From a checkpoint of a small transformer trained on Wikipedia: 3.91M parameters, no biases in attention or MLP.
Each number is 500 + 40 x the weight over its row's rms, rounded and kept within 0 to 999. Layers, rows and columns count from 0. Numbers have three digits each. The size before them is the row's rms in percent of the matrix's.

# up: layer 8 MLP up, 320x160, rms 0.0724, rows 33-88, columns 64-95
# down: layer 8 MLP down (transposed), 320x160, rms 0.0996, rows 33-88, columns 64-95
# gate: layer 8 MLP gate, 320x160, rms 0.073, rows 34-89, columns 64-95
up33 098:452489513479489509487438475505519544534507476535515552469511452555439422504497600520514452529508
down33 094:581494488477530529446522501515516506426475509467482471533558569522580560514431510550473523500470
gate34 103:526500486510505523444486541489531482460530568458533499510514486552464547473588550586487513481508
up34 102:427484505506528546547537441473511540506451495541550488495465439475485520537471539534519514533467
down34 100:452508504537562539469462512521504472574450464481609449589483454504586486463484467547532537509492
gate35 103:456420529448502409487586507474552532546500502536507493472468434461512475522530445476488564507529
up35 097:448557522555511485531494494463503471533507450556458533536465518478499560446494450544530489565499
down35 099:465484437466527551463565568489487493529509421505485527486551522484573506539522533510504534534486
gate36 093:557519420439461484469428503516446464469584500441429481524409557600512511449505525475457441448463
up36 098:402435533493483470511410499476494463515470416533502562440525515580504468452426463455487520493502
down36 099:427535472563506499455569569447505426479488529516489501529546493559488510475490479531545510493535
gate37 109:528486523514461490553528486462359497514470483574502435579473418450443458509513517578477465512540
up37 101:470507482537508460469492478523539517470538489477506563489536497487514419513536542523515510485531
down37 103:499514591500508479514576553480529466507478503516577564476457561463515489512509481428487496474497
gate38 100:516540459535487500516478512534522462555538582443582501540493479489467515458533557451515560539578
up38 094:472488556473535487522517563509488554491486488523404514545415438598473468547443553539521476552463
down38 097:468458499424511510448439447564539540486494485513413509531450507427528476502458519508553508528474
gate39 100:523562493566458517538480554448515451508512484440541493428582402547421441521488513455478490507452
up39 098:562546550461453518584369499534491487449479510489587533514466460532455540522495545474458495515570
down39 101:509542550480448434554466443471531446480529534483505494458492426519418425585524577558507515494488
gate40 096:595528446489457479448492497497517536458546520525484485530476536555496449520531473468465468482533
up40 104:473528474502557566517568493541461476439431541493493480509427552462434426496525465500522486528542
down40 104:553504530420538465533489573503432470468443537437547485462480551569458483509556468487495497481529
gate41 104:457488487490486521491479483508563519433475564526564448550512504441461493437495433458513496523448
up41 108:505511460546393523475486517496484462514572604521521478541436483574511512547405542469589421477412
down41 110:593542465537502521494548485431482461440473553493538499550553513487477519516500535421537486530517
gate42 106:467507544509575496431556475501519500510471479473497510518456531516569553488550474463480473541512
up42 101:517571590396534465498463478491588525466516501495461550549469501513530546506524517503492498559494
down42 101:516443421526436491440513481578451489531484509509466467520484502479433512479495484508535482541464
gate43 100:507531596526566616522530529491502493449491486535495589507503542482500519502529540544530453543469
up43 096:469475501502554479553385543565510520569444544529558458532488504553477434490496516404478546605438
down43 097:361471440505568516468493496500496505545514491513497417477509497515439398488547469534499498470495
gate44 103:511516477470521486489470500541530556591491471471450465463498485486537466498458502531551484579370
up44 097:510496516485506496549436547440517519429502490530519622488482532492490550555566495476493476536473
down44 100:506518525501536490467534512551468499484485507514563495548491503437447487513472521513484485456579
gate45 098:474532451423433490585438494464509453472490515536497532473501480491480489513477474438525486543494
up45 097:469531528575525507509506597514537509463550551491531427541453485464442555564482542571540517508578
down45 100:480471567499528534478522566475486462448518514510542502395439538563519429415450514447474571489565
gate46 109:487587494463478522544495543518554561467535564517492558537497504488425444468461507565509511516484
up46 099:531455626478475507532463534518535554478526484431526483545514546475445516427505480552502446516469
down46 100:473566523412494491520558522561504484541522431507574464495533513449489422448458576501500513561565
gate47 107:550402515556449454458460492513516509544512463503481506524492538523444446468518510510525447471469
up47 103:521430501559491470499470520515540410451477612469400516458492488577466529544539506492459481470439
down47 113:588465508500469474494458526533484470439507552496441478501479441486592410492516513486437418517472
gate48 100:513468512502508470459454481541489501446503482495537505518437397478535457542510487527480467495561
up48 100:494453527601568518522521511499564503504510533483517528509507488488492430564460468540560539472555
down48 100:429500490514447469452468489512510565560465463473473459527560531510420509467500490531488416512441
gate49 106:617538528514447480476504503488510429471524523516460431538525495478469453545448465446497538470543
up49 102:554508526541490470528422529441505569501490512467458485547502474499507494525523394552430493473552
down49 099:534537489560524499532484457576502517527471557500540526533557518507456439504499483482460531548581
gate50 095:517495426454573493488485426536517429464513508504529500475442531500484509585471524501442468555555
up50 097:490449507488562528471501425411576566471585515473469518482563516462511489598503509582487484525468
down50 087:624505496548436548491501589537482533497494467477486469493514522511482510437526437413489530488480
gate51 097:459460464538413462510421490531532585476511568502534416480487567553512527510457440486408507486453
up51 100:474492495519478500529523428587452540462500557542582455455611502526475579520519504464449560455536
down51 100:473526475485407427468410540504523436442557551535481464470473556528473512473477529491539530511527
gate52 100:513550492517404460517458506473484532449540524455480498517413437463499525443512449481525563460517
up52 103:480446518573431592493491492499504560484505535524521523519567449518477520474480568424445504595542
down52 100:510554510431437451517533429549589542487498489576575487493503558603483540524525476525465492534518
gate53 103:478493531450488498453436514490524455459494543492384528518460544443509525415569472473518521464511
up53 103:603505525541500563488468431475497507499572485580538512481583452513566522453467408433509519512484
down53 105:539528494485469528506433496531430546506477492511464462511531504483523529521500552548517505455490
gate54 096:493523507489508609474589575526478497496535503540515513510505514541573534524489425550476466509450
up54 097:545517487474482452514501494512448570594511506530479462550492492565483470523492422503508440431536
down54 098:397441522502441512553474478581516463577500480504470461504447464496521445543517543468550509542543
gate55 105:571436511504505482492499414493477527515480524483520520551431430548490517449567506553478512513452
up55 097:488463534477448497450523512550540510457592458526469552534439462511437513520555437516533501480458
down55 101:495462544456515473483495494434460534433493474571496484513473434487498581513547620479528554477458
gate56 104:457522480504522562460501579485427478437398518502449489494437480551526499489546502541502532451499
up56 102:506464503557583584487490560509453487592483513480496547491460479498503454428589518505475487529461
down56 098:472482494560536528492569446488518474495449506489438459535486547527486482553541515509453464506516
gate57 093:483509433527453506484461510455421465544528549498500564564502362509501513465518568503464483461484
up57 088:478489407543516469465492487561497494477415556473555506515516493478485499472527579556527474480548
down57 095:548505528503412472501513511551529509486492442517463506483491558548525466457462467490512516558467
gate58 101:505486562487572503473534526482491469511531490505445460487489561493477522510533520497553513545592
up58 098:478561448545507451486531562480552451437516491525494400435467477500488575506530522487486417571499
down58 097:498512485527512545441546508489568525425509494483512485486509553551492465470581502474471501451524
gate59 093:479538501593490583477543546444463514559558490524454452510474431477460461509550435523510509504460
up59 091:519530495557526552471530510463498480415557469507477527471513509471581507466454447460549485459524
down59 093:496461416552501498505517500484506453470545533456516552548472444502515504441495472534487474505486
gate60 101:570529489476441536458528572479486542522499530494436607520487558521519507521499448440540447458422
up60 097:420510512548470554570567482483546448499485498467572435540565457496537531544495548491493503526553
down60 101:548509494487410550481491397458520538484491475507457492454544489490555521518547433543531489506468
gate61 101:513522431443540514564449484524531546513501497582478484480542541502520528504510536571523489521538
up61 095:534456532477504518500510511481522474531607476545497427512509449507482530479430508446509461441493
down61 101:538472548493512490464478478546471538509554511447550437472528501472504583527419462526488527496502
gate62 102:448445529482555453469443503570489497520518509460440519457517483464511566525466464513487495466548
up62 104:509492509486491530489487539533489504509441519520491461550466489486517565479480510497430513542527
down62 108:399519476514554461466478487444472477523469527490455486521466497494501561521534447500534556480541
gate63 100:476488582471471530442458553432534534461425466455481475454484488517529529527487469485475547489585
up63 104:465501458489502522419433446566552491585527539445416492515555469531550560442525507496498428520492
down63 105:488497501495505500573526570485515480520493457549512513540529479509570519514469445575453558539509
gate64 104:484515494508506528439472525485468464562499513536515470498509513560535504540536495495584522481576
up64 101:504518524541517509515550461519496518551493519562496589543495511438553530514481491521535538552523
down64 101:401439545496456427543536526479543504563455487506481474432490521508499518440470498422538568458495
gate65 094:468519517510460490398536514464427491457506520485518524588475475555505446464508505602484514476427
up65 101:512517475476497539446456385568515510520483440490431492565554458474457546521491436438523501508546
down65 100:544447599511486471541473438526464521482491495500476520533501534439519385541501422419468492482548
gate66 090:461528456524470443468496548502448454468561488504543472523481516476445483465470567469485452562428
up66 094:571521468575555534512519500440516501530500483521413548474565511457524464565450483479452476476458
down66 093:567509492544532462479507490509532458444521457550496517555518506496528573629539442483391497415516
gate67 103:381528442501483535441481504557421489443461460487470512455489614541421451457455493496546449518496
up67 095:533495537579469487495449551522480541505507489494500562433600485518465452431483406506453493523489
down67 092:683470517502500538524547495415447499569498443518418519492508505543515550483552511523519572539455
gate68 108:522533536559465511541587570515525617461506559499508528441570538521521512504472556524496471475492
up68 101:427503480504532488484428470442501523472436534449417605478473444545461530523461452525513411508579
down68 101:490427550529568518465484521486566522466434523418520502439507461492475569522525406431532555499465
gate69 085:527531534546463521495549569502447522472482458530547481450486469470522452377504467488468499519527
up69 093:478530453474497400568442538454578484570478471528569441540493510529499489552521483492464508508534
down69 091:486471544564489505509491500493514526513485540498503474534519453553381452441515414512472501456467
gate70 098:471479510477465452545477521450571495529510562523470533490481524533486552499506484592502520468463
up70 104:488519479484457532523494532480472460508510533502527484505541542485609502518461430475454482477553
down70 104:510494499503540462521501580632508505539452542510485488500401528512466473506493434547475505519461
gate71 094:476483488500503503516492526459519517469501527540476464523442429447507486489551515496542586479542
up71 094:535456556423495528529497499534530539512540516487520524471562575506487479498488439443422548491480
down71 095:420495464488470537495536554470439536427464458561458552525511539439464521475461548492467497449499
gate72 108:503510488483522559501516510528555487518491486489455504485495572520487537460517560501496498499530
up72 098:473487512406553485505511513503443548530492493554517435523436457472452468510509575457522511460486
down72 101:560557555502486506523487569506450533503456538484523463518494532472527497571538535474508477537485
gate73 105:499563501519482555484580456529460478419493423493511500563421503480471559509467510524498512512523
up73 096:484476568534542538462485434489476478499538530428543518485470479480554484467490463506485506464453
down73 099:449523441411491481459488517456499444523544514531518451531482578454537500539488514514467506518515
gate74 096:547517592502517470467540563453491498470509516492477549444521497490519485507510520495492473581516
up74 096:452417568483463512471558486549425495513469543562541522532540487522496418491477483499500504485496
down74 098:577531494607590479569548504459574553513514517482508497413477472516510535466490501445490503483447
gate75 098:481460469514477510464592489530576551469474457474461513584517495541433469474560444467471488496476
up75 106:492518438503453386514436482479562467524535511498539509519556464489505506595461490495464557524451
down75 105:531501558520507535443503513522530500462492530473474487484558495459406486488526486483532515456496
gate76 106:502496433577504578526519559499499473465443511526456464454481516474467536503490558523532469457500
up76 101:504524526462489496520498427511545521469521545455522501445467489589610504413498508467460536572516
down76 100:476481485500548503573546475459455483521517533549462549503514510491379433550544493451465558467535
gate77 098:459559438521535519436497398539526502523492524532497466550489452472512452485460548570504468589541
up77 099:492517434498502544467624500494490468549449520453519496514486422433433523503486505533530488475565
down77 103:484547538543525458468467547532513499555565497502468491486436519487509493518502540528475528522510
gate78 089:522523512587428467525526537563458455496544521474537521501477519446498454514503482483498481471529
up78 094:550563578430488555507506491503575438412554451503490492461546492503437449548495499509525481506457
down78 098:462539494476537489546463484486576526524507454462497479551502537452570503502540523532495569457504
gate79 102:521496493457499561525570484556448489475510510442551486484532518505414441506495534433549574605505
up79 103:523492459615502513493518443474414388513556548506428482540481549450546510473491487500488446525501
down79 101:496491532456576478540408431516538514453479460552493482474512489544434448549537550474510517496501
gate80 100:524501557547459408451492472481497497532488501461459454484487549496459493431481407441436420486535
up80 100:472547539506506492519513546545531396490465479458507515465580486525429497538551475482447448544517
down80 097:485504444497519540491537508564451410527524448572482495455537461480471428501533507532466537508469
gate81 094:558567484543556458489484486546508568512495505508519470512472533538513521538556490560518532494515
up81 099:523439501512460512467512564473532435544492542454529492461514458460515502508447525467505463491406
down81 101:574438450494473428523475458532539530526496486522497537568487532499520474534472468529503475478509
gate82 098:427443497478502481453476460496447495531576542540565564529461511466560490453487486542572465480481
up82 103:463569546550460567554429509490520475445555443556452482451461464466572501494541551426543525469519
down82 100:489495535505572519534520486474548478460504473500550447417494457431519478529442580478457529540544
gate83 110:551489462465533461558531424523527529475504574490466466438523508527490531489461450505507488584542
up83 103:485520467489482501557510468476452594499475434507458458479576431526465502575505531447462509496531
down83 093:463523453480495522499494489544564503532495522483494423458576469510443508500488512564481469454519
gate84 094:544452533496417466408514547527567472522488488486493504498460516417504489516496482476535496493507
up84 095:526488520510437513545471443490552515521553498534483502475521454523544501484532462494539515465462
down84 102:520501555478593441487524396480499493489491575442514518528482487554453488462474452551450455466450
gate85 105:537536488440507471478550538536453459498431489506539500469446558525542549528555513488422461481523
up85 100:511358461488429469462468471471515530496447483531431425466505499514516518517568510494472423471525
down85 095:528481504473455526493409486538540562609451569489418519482567461521505494503464442431420504525454
gate86 103:527480494456470572470535431504585533512476522472497512515496462534440522504501555510492471465528
up86 097:472503585528436456482523475456537565510515487453577484502554546521528557543490437466524486506552
down86 098:563543533426483506501538510503500435539499438532492441524507500475468370561446516574458474478506
gate87 100:479518429488498508496521586507500412581412456504461495491525505559543494442495497488568523541473
up87 103:529466501533522478498459478505531513457544453500506482490591477541499457521497493423485438474520
down87 101:454517456441556516491468494437565450412522475502495537500507511576495527519580510538473435518517
gate88 107:446466507505520499535433449546448519534477537438546520481561527515540485510561509508538452553450
up88 103:513551446456440439509546486492528479494485486526481497519468505463457530506502522504505494446379
down88 103:526517511525510525474518483501543561483527544440529467562413509550472517472474522495493524509468
gate89 124:466534448442467482479430507573530526464522591469512454493468495498495457476463479469525499508507